Weights of a small transformer language model.
Size: 14 layers, MLP 512 GeGLU.
Architecture: rotary positions, tied embeddings.
Training: a variant of Adam for these matrices, 156M tokens, 13007 steps.
Each number is 128 + 32 x the weight over its row's rms, rounded and kept within 0 to 255. Layers, rows and columns count from 0. Numbers have three digits each. The size before them is the row's rms in percent of the matrix's.

# layer 7 MLP up, 512x128, rms 0.16, rows 484-511, columns 0-127
096:143154138109151149094081063141119189066170181085162124147137159122144141158137082134187114133193120178145148130113149136100074158129130090125103147132162158189159130161115180126146113048122111120127103153115152120096168130158157150114131139088125167117117142081146145177139149102160119117133115110093191096187154071053066151114173144106216110114142109178127142147118162088076147121128
099:096129166090127119151171110055084163081111148120127143135137210084078141128090161144107165171100108120165134130199089111132140149123147097113140133163079125184142102113135034121153154189150101146087090119109094203084058110148145175172160110126162149150187150143122119132153157114122147114206135136097143171100102167138080120088153141138159168150156133106125121133159158145124077152140
090:098187146146103086114090143190091144097133122133100121089162082135170156171154153119132084094166136133183138118082150101111159130107116181121160214117201123153079151163096144026088128130098106093133169146139162081154099144130102074081135127105113107134090088132112119139174109150111141125137077104127189094172131133128180079122073138116109087157181134186111122161155150148139133087129
096:130134159094113143150142124099116080099139148100130064099080074156126094059118129119145142174208136192133104104119172097146095153106159167135133152115152135079093119098146181111121139126123064117159080161207165124100116093115126127066153117141128139133117086111122076156136135104162109167066152140146125170140108121164130054123089120170168171143099074108129095047063123109165124143165
090:147164079132141078133179084189135138120164094141130207109128135135106093092158163126075138158122129083141100135130119138184117156121137092111087117155111179176139061151109140219092106094130133164135070138153125093118092136084159097120136159133151132179121135124165122087180155095151196106134069127134099134215131140070112117130140155164132086125107111090097062179128116142085105095143
099:191092142131135128127149150179082146119067136121079156106099143170179168182111124139097109143097135136151112149090104103128119141155076129095141141091080079125158178090128155162149124107144092137174189187157130133115170140150117113116186135113168151158139147116111181119112159182147156168159191138081194126179153088096132108068096065153172114103104152161153159139121163080173148182162
111:111106106094156121201082131068123085170114120127132116143140132096129078101183111113147109138158162147131163102099202137074191170122099126163124077158109113153142141149166067138155165076150150150138115102136076159115086154127158115163119141167100113123132137129111118184067154136110165094074177109156225122126170092153073148171168136134143186136130088097160132096071151120117182139137
097:174129152120131114108181153126103031110100153104143161172125117164156176149147156162171134158184086143094183133118142159162139149110078123163124121081143095129174153153162176139159103156192146146144127138175118168101107184053099151133130096099122119096144090092080115172087096115064153081075137113146140129117177155178129096131171072131163143094109166144125179161090166127155126166133
094:083065141122136154130111180141113134140149122088104136171139150161136109107133124141143153137116116125120127073163169081139093105147106117255087076136204188121141086089159125138071218157093111164140099199104098117058097070106131121161114153142133076153135141149140114151132096127112097149121107158107116161131126175121108086078168125145120171122123109128131089083133142114107186091099
101:129099084242152115163139141186069176147127146112123124105143100136124107043121183118116136120109096115116146160152177170130140100102104098143168109134133098175109163135132076136147172115136098146073112125106044113180138139084128123104148133167171125058096157150180119138179130111145129124103133130107176146070141095121111144097155162119128197165160139097165116070189113157111148173122
106:098105177106130139131135114061051188127096130126138127135104168103097156174119089104150066118143129102159119104096149120119112086069072125104120093095203165089137091176093121134174109131104147157130134148139149118053166106189109091091072169114127116103162158160121159122086114113085127089069156131149174117128094124117131123178076066102159169165092116115121086119107143144129165152056
103:133072129101131099133074140078141156143160052161101179159108166132171122133117137133221120107142098138172099149183124096151118121117069165123106176104080073096150105148115124146142127197139144138097187090087130141105089092118131127154136144124110157076166117132111118062062110209138101141154144143092133117147123048148148128082134116125155155085154082102113059126141140155083110146117
106:103122158077113176138165080135141101098110085061094162130063205156184152187143112131128072211157082106107088151103132106155146088100074156128130099142112167178164122130144104135101174099102132088130075176171094176102139120148108053148108133150119118082117161135135103161132071130128136067154146180125113125162143076125174141109117097159121082157117131122174108146156118133155126105160
093:157144111126175110112113100042119164094134153124133120130159109154128108155096136094184144126149125219108123173148108129116161100134109160134124086143098150091111112039204152201067158148201150146156140131163138153092134079111138151141142167134105144088101160137067118105100175164099145170161195176113107128141124140099174143106100044179152124135125129099126180133141097141121109132105
100:116079153124108155121111123119173126199121099123125080127170122150162069163155114120144147164134079123109040141142102157168072078163156122149131105168154108199116090104129119185148133126092053136079123157180120156191142095072176157133164109111070166094085147118083150139128154092102094127111153166106136102133127055121128125093154119113106126124093153115135214144128132124081141088158
114:139105139146110226097114124175139183127188116160071137127135152142107171156136121099119102147134136088144122106143203125136176158174133092155119136094087080127096065063144125150096104158166104086127149152144119095202155106105128138097127118120107131125105186110142202118148122147188159178100103119071077121163107150162130122137109067142084102174127120147119210130149088147138164121084
096:163121202183146165109128103110129073100192136123167131117142097081091121144149149139170122139179148145150130126120143122152152135164089176091094094111137141187162190115150104145084148130108142156100217142154082097154128168124139138129096044165123174103116134110130161210096146148148125114194106111108185178135167172104126181141160123117126112133123097079093147122089110101134136050152
101:135092127155158173165160140156105153118216121134171130131125145085129140062138130138082126145151137132192092144171150102089148149146140091144135079116061061090111097128148202166105183107144107091158088143129055125132130146149180165132130147108142150073139161191160159124141158141208126060073136101156130141104130145083127141118147073132139104145136199149085129128162092121140141117168
095:142110119061154087127145190137105201112150090122152161148094045122173125214142109097127147103113130122176163129176185067142171094125151115166128061201121150141092156089088174129124088125108100116186090119093199135112101126117139145120129134183118130127130073117127162087151151105109094166158166113123094153130118127126088142142200101136156091113150113121128155124096153107136131057113
091:060102138070095201109087151096150208125099050125120147047081086175144138133125139098135078114105158121170166121078204130140125099153102152107152107105095139151136149089182196116081090205132149138121150089208125120135139174136137120125164070134132145116111146085179154133101143101136180168139124114134152132100141144102134123126159131107147134166112104167118152128090119131135094113094
098:095130140143147134132161128177133115154095086178098137133151132109129127118124187135131113081188097178123116129138096136156104143177096075168083089102086136115194167149182151129186064111148118087184181121167096115163145148053136157118162098081135102154189086120128169108088181135080106115099172117116085126081097170137096067177154135115084152107099121150123154106136175185121108126137
094:139074069165070146124135145176135080111132125080156121089113127090130139147112141124100122166183151043156116098189165175075141066151144144096102100122158080084131134129088115094167142128126133153160143149135093117139129153113159127136026167111111128128105106091105133161172083144062089093131094187106130084100124089174122131174067145143076143105095120151166116174100130124169137155094
097:096128131142137118166193145161172150140085110114142146122168191141195190137104108099170137119170123143093163064146134125167122117097105213121150132088049149169156149134128133190157127164115131119110078160100114089133110145110083145150156189156058115141112087100137097152112121094099086124078169119152150119141127134192096146179096119169147148109141152125103140112087096188162176137185
102:137157202105111182128133132158124141108111192173123116140108150176090146162121129167154117143142147144088127147137134127025097191128137138088110108133157172114132115088092112081082099045132129141086111140109144130172175142111139153122083092154135126099143116060128120105134154099086135140171101144149147134090084057101064135156108175156136114120176112103074179182082139085123178137176
098:124117164126157099134175155155141137151135119139131137158107096131103175132126098095147137107178116078122154091107132116153150139120180116145131148111135246138104083197173121132132084099092092139139073141115173122122183121151119154147066105137130160193180101152162076141188091131157117098123145156203055153106115100115133193083108074152130143124134169136189081134089112153136169094124
105:135141096127146189154087149101129142093138069147144071155194157104130124104111102133151136064107128172095218119132087152144132127131070108148111133142133120120114105123132051177138189181153147110124172136097149184066146121117153150115061082139144147124144184129118160137092141140097133113161177142118163074067115142093126110143130147118181151150110137146200147096171113179089128059091
100:152100102149114131135105115131166120072101141124096148103089115089142125175125107117067148185169148089090163109081057125138126090137143152099103085062116161190123117186126177140155170131156085104117097183115165136145115105170155203144145058124185080131129097145142183105155154132154172196096130117098078139090136111124148171141182140112108106158082105119099058131182143134126128109141
111:170154137038127088194112094161159103120141103141132127089188123140136127153141096132193110112156151128124139142159173143099139175111102192126099107115104176145073196132108114202168115142074104099108110184080113181155181094051141108141132082103145095108127134116158090119104122082139069119059126147136131126123159144109146119125149136138136122148106176160079119150100114124038136144162
# layer 7 MLP down (transposed), 512x128, rms 0.154, rows 484-511, columns 0-127
098:142114077162130153137105127126081073156142127131147126165136104119169097114110157139141118148177102110179109057166159093148124146143105069164141147146184143116164093107162066158102131074128121147188183091183130085132136184163132123155144189174171192152139216149180138129132155178126130122165092139067103152120085111113118127127132080129171136127132138109135130162078065120054123125114
101:129134122111109191128129115115110145122132102104145150098115128148162142128114088139142175162139156161108097150197094155116128081125156113126109102115178107081125140196131179139098111123189138194140156157177172213086197158150120153146149144108125175139159082138146097133080118060172147140114157117157136136171153131112177039163153138146069150088136120089141137137136170069148076196108
095:123119086135066120170136091150161150049088150138115170140177090132142120132125170124149138154081134170126112177147118140176145141118127115169000091170105130117118171127145118132108112124138151136116117172165121137104163142102128128131147132161111211085075155074128114108111176102123131143139150122108117108130149091156191148093191083147107104195140155062135100157105115152106069128104
098:141128136105143082092087173126166159128050148153127207165167107080110120158147181114162109099189144075109166179095080173163111127080112141160129142125135111117109142122152115107109093201149115137113116121094175107149117098121140123107146131177138171168153126119102049104135154154091146143130053105111085154143138088115106190121124145134053152085150178081143149130114112094078171107178
088:138097177129095147089078108101096160133156159110107106098108088148113091144120073123222144115115170148169139080192136093049126111124151198116214177107138101117123166103146131130157134146111094049095158151138135189146118119091128161097186146153083085101152103086106131149129124133127118110106158144134125123101153119065169118126078115147110162129056166173145145129128092188120106111120
100:090211111105076093141165120135109119105121122119142114167149147094113093120167137130145146120173131083121130087132111189123113147107173146126149190132100175194180164153139091102136217107123106135114109084121114068100164111094125044102105170175117131124089128173085116132118121142074184140146100128122085067067101119110141083121157186125137124164134121096118069132073167081123132117162
111:139126147130150115108131135110066138179162135140148158135172152084134111112086081135146083110150091129083108081160134132167103114093143121130145119055129081124166150160106064161122154125151094136087191107166144152101159207153136075083131156126083061148109140188134129086125171116183126113157157128150170131102102179129079111123103123146136115050159099138084175123093103225101127154105
100:098184111145103080100134111194134126152111107149128135093070134167103182109126089105111169159126102172149114123176161148107079124144158128086215130079112169136136132144113135125118106119113218112116126115114111149137160149101175095120124087111073132126170121125227114136131094132108142102171073121175163084055152147107130176116020116151123160078114161152102119094144103125129112134126
095:080057111131120149107169160106135152139087131128160113163131144141132120117065108099121110149166129175152142118133119116178145129092152170086185149171144090155202168129130119097106093109140144160073108161071149110093100143184102135100120118098162063088049105118084217124155155127144111133176158182133124152142079112137119146122047153194105180072159149132105145103132128114159153126144
102:154111175117119180112144105129135121135101113099091153132116122104193158159129119201154137096161105138152149145094088123106073132152194110108171097042148131124178048147109142146156135153119175094134135112142137117081132143184143143149052148137097111124120123129056113155138133169147146092182168137133064129139200127122077140131097080112110133084060112103114156168079153113198133091129
107:138168099100094116150137093121075176117169121157116128115127133128145135106077132158156168139155115132104099138156133182116151125163137111093095188087195088135095157172148144106159150081090096130115146112064136100176115075068104160120089089109037077135055124102077090109123099138134141164139174155091141121134136096136105109088125122203123129152183088137102110158135095126181056097169
104:140144105109116134134148143151113123131135131137116115073161094157142133123125179117098111152132166107079128156122156210115168135135061113111153070141093178160119086200146126135098059139078127090139070098090143127127132032118131186060134093192178169127133134090154094143180116111075107158160082095121127131122124128140164170105142179152125156145062107159104120121187098098154164091121
101:064114089145150166119124141161166128101133142115111086114129151073094144114161118143159181082074126118135135124156152108153153080128137154127255149077068158108133146127136081128116126099137142120165170086132141106087075169136123097114073137082138178123132118102100178147165099104152140145169127154088144083138080155175148151170157110121210126112133121118050092125118152115145154168142
097:100173172203068161128083155160125150095108104142129155173129143141097143190131128130118110121100107133194116137159136052096093101156148135125102088151068092127151154150078135113125094145155098157140132200164140084077126162132109148151164081120105138096149157146141194137086164101120197163111171112138147177121156167078109130174180175117088083196152163114101129121120132111128135159075
101:118176136129036126207113091160121102105151158174063139125129176136065169154098137128137151101146148091107127163163119118161135122130119128180143163092115164075120157105104131075161140167134146082147145128078134123055099106196092136161098158164143093137118106185121140205126096125142146145185142110145124128131164159105090174078140111126172105136083087140091052133126155172152094133120
110:157143089139114148073127101118185155149198151124108132066071132170106182084121144179154134145119153139089125143143062127053146169123104159141143098048164065138154130124145147121121161151138174147146201150138086129113129129117137153142167133152141153118113101162183118170113110131205133160100075113137103149129173155167173127110129114136139114115104128097163130134071103112169135172026
096:178103097119153061098121102151177121108111192161143097090147099117143087111175132088153106127147092140095104134085120122156166108084154115171136148153109121047170121138107129064128097148171109084100074096123185109154096097099096153166125137121076037161095110119129130104099119158111083092166158115166117138149133142071104144115099086132126178083120171143139077102123153095147151191193
102:107050113077131082123161113074117114081123180126118105148175084143097114139102145115102116103111126144117117122142172074177133132180145131160106091174073113169077096052187077173134165136152125085111172146133053147137116151112129181169104130171172100116139133125176105155106153177112075108053135124118122140161093133131147183118131121159133143107075137154160089095138172180138168118097
099:107086127150160172101151127130110147056133100141145150176085127131126186166152136131109155129146151118131192146149106128114230117150138150126076104153174130133188189133148129182103120130151064156166176136095077125149142152061102131122089121131101136119222115126114185091168128150124111164054151106121132153085088144063096130115170146124100066177137120101142141108146118110127180109131
090:154145099156140066117114111165124101165137166104144157136121156130126090103152111140104130156089085085139169198178152084107137168137132014139075115098187126159175110094081137111113172158168124102124083110080138157146140178133115118120107144095135135076152146147116102119160136121154037153139160121106117139231138120141119145108098159128120163167116132106200083123136094180104148146086
101:200133117111148183118113121103114062085117160079118109117219089105163120160134072089151101121116146089137124115108103091112090139152080092192066048119140127109130131153129165159106146112138088154130139189127140115128142102128118100154099115163114132103138134072121174130080106072122114094115128138072109138087095197121178094154154103164087144119148100177168134107088115129194147069166
092:118128072061167107138082122175176165209082084121113153145172132125128139146088144077098151102126070102099143143074098136135155181137123131142007124161123136124079070122136087133108123075115163157093145121093095114123094141169178127172134099089121165144162091126162100131087186133139147157079114093105096154167102146115135137161139142153157146073113122151131133079132148156082092157111
094:080145118115064143114181135122120146179110176127139149156076053098126161137112160135072154107161113126144156162188088132108108122121112084086186146110089103126077147161095142062120142101141075143162139094140168062147099182138156159144124115117143137163125149129120216175129140137082131130220092136123134131152163142160089140102142179135151154113081134084136172108106119114201082114148
102:149188189111095182110114077124169177136106110124131158163165126158140166114170137145176170107134065126132194119103104138112120172181089123146041057146138123166147110114103123222093127120111107121173092145100060092144141114127109122129106109121129194088144139121109173115120132168090171169157153124088130149111089125104176104158143171161144134158138187101123147125120142145069170158163
100:144123161114137067099116074105103151161132117172136137149137157192123142118141097114102106075140142098171137142112069147162117124123148097134076091129094124112198113108162115150206083130166132161142169171139188114089109094135131154109097170082186149092157123126129175199129129077141116114149129162146092151118101180168135171156123136146184120160158086078212146173117100131202164112138
101:144108169140106108079150100131153169071108127097121143082104076073079104125154138151140178176150116135110117100156147092125113118166147123084064205169174096136129108169153124104139088119124149149128108086098114070100092200134159095116116156114123128067119125117184148174119135115185078128140112137157076153077157113133136116132187083112115123081118155036143176114074062144154128127131
100:193162092091121184132128153127175102157102200151181116144150144130128109113202165092150174084119150098107080204163169142158132130184146197149078104153128104125113092103143131108138123132074135136175091176092140126134175124163150132160147121072127129129206164084079127169131109073118075125093116163134119149172130119071127079126158127077091119165146125152148116174107108108167119127134
107:130134098103126103113175101107037135155140154151153140098114178124110089131163084086122139096136102137108099123069124162087111122080142119100162123159174144074103080133107118051114148128165112151109151154134225064096120134186189160101119122122137129184135117147073172105148089132180181147153134138137115128142162079107102149089124117075175111076089057095133153084128135146162157129121
# layer 7 MLP gate, 512x128, rms 0.163, rows 485-511, columns 0-127
101:065102053112123135117107103159138170140077127187118155181084134076124112144158119080101110178080159130118137177124160134098082157104105170108181163102093162126141106067117147169143173158098089115149106105081192145103097162176108104153156160121156110131128179148163105149095175138113121139137179167151113084203149115135101181106099119131203081142139149112153143166153117151086125122082
099:131135147152071101112114136108148180094127140110177152121102135153169149127088175125106074122185142107122185144091129112156132102090139178136110110140181121133103154156120085083055111091100142152143118146197087090107083116149114110063088176084087163152109069035042140204130131131107109122142114122148120090135146128151129084114084125128162145165116186169117143127166146150153176146121
102:115176124133090144115122095125122083120127151202074103162094149157149139126149148119151135144129133125136128146176108160136153074124123091080166088149103043090121174160127176117096145216133164098108149079088148167120139131116184144092179153150165064113158141142161086145085159106112108171120112153135200140145107139176153123119113120087100141051137102183117162190130120139170064112095
088:110135191189112158140096151125128119126079116116155095099180158054065134154135106135095100181117130101141057205146159149120159157087169092182102112098130072153114175102142097083119136100115121119161150137078108147152155114136184133153087154104079148151115081176110149182105072135130115125128132078113121147066115066081191141137143133120147113156174198123104136130153091111120127117090
104:118176152142109119112122136173171120141091191112138100127125149088127162084158133125130109170174143190126096098111166185164124135069154139088133073109174104220171106134085102093130143150139126178147188094141115098139092179136129087202123132115121169115134111102099158173103124125093149100164151162168094089133150113160074092123125188112180134113080104110090163096173124132060112175149
104:115061120157074108111098085145157163114140132131169147076162130115060140155165104141111101101139138095114118161142125149147161119107132138065148180131156120104207142142129105089084124124126153099129153089150114065123167132163118125119143183138110100144043154101074167139144047151138149049135074125169140067128108111145117120167082149087105100132178105187117096126183087156135128179151
107:075191084109086118157096120140100141151170156240102119069099160125115135108119124122118075084095168153115132104123134105112097117118156104035166115140183145126100159131069107093071146119109166095112126094097156116108168128131124148101134121124146105098149131168178152099101099124166126134135086156125186090105101125121121176157049134059106139120202159152118110109120119115061149096118
095:163133117103090119126114085124132096103095132133110106108156153166129183150188132145131123112104136070144073125134177163074142167111134129090165182117102113078183176156086145061186122099185134122124109074178112183145139116104171103080184111111090119086140140165140101090135181175113114157153136111155205042117127143097113133162141100148159088156136085135114120157121065145146085125164
099:098120129142093155131130140101138097135138174147116170105164168133096120162137109151104092084097098123203144135132153066077123106100141152080141099168129147158141127133134084098117113165095204112090174167120134170106103147162175145117092180120141118071115128148122117061103130126130109139174149094128132049194146082151143176158079057127117105077144126139153139038115085063113103125082
108:099126173127134105154101115120093092149125079119163133149123164098103097148239141073118100153133156152131120042060076155170158126102132183087130107103150105123121197160125150165153159119198134137160181129149120155156083122203128103120133186132134177106109165121108139065100148111132149103155096165137131108136131140159128164167087153178126108087167160110148143140085142120081149178164
111:107114142110136091130096107119127097090096162131176159136125095124106123144180132122112076131116175099134116146111134108108134195058066142057097124165166088123154127066070174077121100163153067091141149141202133079102145117144110105104156105119172078148106087125113139138131115102106095122149059098157146100108189131079101159165123055100130083152156119188095162158127082115122185128127
104:144175158136173144103135160135129127137099114120176094089153110089055155148129141108161083107111199159160105128134115169078090091144140072104119161129160076097103101101149178072108075144138140134125075110087076094176180135181142144093122131133166118148083163159166093138139136114135124106145096128188120120150125161073138091067068120079067113126209096106103096143137090159143117127087
097:133125135107150056123090089088120127105116197170129127116130080139129132141076119092144099132110133120080078157150095126189174127103151168098162124114151126092198139081174128116118158158111135125113199109092128133127108088133159143145115132126089098070086117137070171081144153200111113192173121152149152109113081088129165105112076086097156098121181130144077173185138139144129065179155
102:097096060160095117109074201135144169151142134172117153165151106098105143100193125138089115090158145104136118217145169102183117127126120126081104141068145135146127155167135129166124117136114175137089171086162108087134144135169115074033125170147207149109095124120113110109082069086155133120130131132096105108146191132144124172140068094151088148112111123148130162103113078077133106113120
107:114093185097133188101110125135090160135091150177144118133154131142122164184087098041078126141139144099146150161100185100180107050161112123061141128117061163082178128149106148105121138146114079074096108131182123114114141117168097104096109139081110115167094139048106147110214074123093134132120149120137110139176149148101118077138105097117092160102129119157103130174152157103113143156130
096:057112163085126145168114095101144192145146102125108082124098138134141126163071156116121178104161111121139146161176123137083130064132213110116142102111192081159153125178074116172176118178129160168152115125121099169090131131146117133091075139136099183111110104118095156137186125118121132162153094165124120091111141049154160124193152166107142182167112103118162118136109108145087162127052
096:148145135106195143146188084122143100174089133101189188145166158128148164161140132145088169113189154148128121149182189100161141112086147112128153108132136099105177168132120148156108173112082115105179116130171105100151157081169153099138148146144193176104105116128105133170191060146112141047130155122159126123131151088134106141200134064117095151086162151128171121155170132110109119146181
097:150143095090087054126093200110124179102102148144147083104112070114150134172124120124146117159086186103147104115113183135130131105128139129129175122143079158113102194102127151081086081157072109121164100163123141091081185086134148147108104154158080101141069128151123168115120131126108129113147111086175138120129133065161141121122065095099122134084205134188117144157058136141197132120103
091:123053093124080200125077137111111120134110093143101126164097114156173182067120131106125064098076133113179203174132115122091152168173114066130140106138080143174134118082113107109101082167148135095106102132156184145099131123159104159147098099105117130131125177158184137128087142116158151169099141123130142128122157191116153097172112088151165163152133122160182140172138064133130125104048
091:048079153135119127138111080133141102186104103142162126145151140113073116098104156147108131118123135163089129138132081217112123149072139128128134142109090123181167176096100126112126142116110130134125219181098111167141131138165150121076181187126132150118133124151135140158130138205029155121119107108145157111174086046141080110132098171082150108151183122136133150128154187157152109149139
090:149088118090103136104103127138149085097119111143154105140148106148159107100114142142102139161142150107102139054149163160069175133112162134052111151126178036063150159122063092093136139155140118147130138148141097155115141159137169137113093134094127121112059156205130134142144104152102122089153090157125171125111204115147136197210081067102090138096107166136147128168121140195156132125138
095:129109182126184144133107160136159164106086156094173114140093101134089113126142149159091130146121158172107180223091134217102108141117127113139151058134204141107101113127100113037105116112138154182139053138152079071107128137137115123133118080095115186138122092117126129104168109165128168119121098144156096121154093139115111128147157164119109188079094157169146126184118105153106156183127
102:118145164092111163097163117117151145126092203174136099098095157109084133127096148107175100171133215070130128126107113139106107164063163152054130103127141157108107157093110109026134125105094138094099111112170124144140183155165128122092108163154151076117130109131131133100123080112114074122138087158134169123092074072105110138146126117102165118132205073134079124181109133132177098149164
104:096118175112123117146128164112148132166109095156152101102127119115094169174210076076162128064187149096092113079127151123112151061135158153109120093129150149186077124178160154119088073092109098106113153137152159101096137111131062126152114145088083133137102176083084148097134100105164104051177111148207135079161123110159104160142102087092157147138153153179155128124109140100152118097140
105:121156125113107151164144140087078121085103083193190125177143172126180152147111118094081189094163174083154143205154128133138106131140106175114136069128118148099112202105135130150132161146154133125163173208195126134064106089142089167168149127134120160124140152099141131129159123093095188144187148086135150130142085172141131138159131164084131098140101108173085165145179138108102106163133
099:101060118165108104120137045142110117105100094138134136086133094073107129169100098115128109088189120091162138101112097140130118096081131085069125161119143164142173164176200159135092121138177065074126103111106090129112157156168149113132169202122131131146047133157124124149070116163098144111102182139140130103131136110132134188114097081134104113132151154078126126143210125146133122204125
105:098134087140122143088169131083011158204112128140110132150091132153136171135149153113109078085146116041130126101117113144108101111092186147130153154141183106128128080142135124116104119105152159199135126067175179094083140189186108111116149181134099109134098158080141127122127121135154144128187097089165105122144129070100110159125092124112191127125144073084138089106118149150126117137080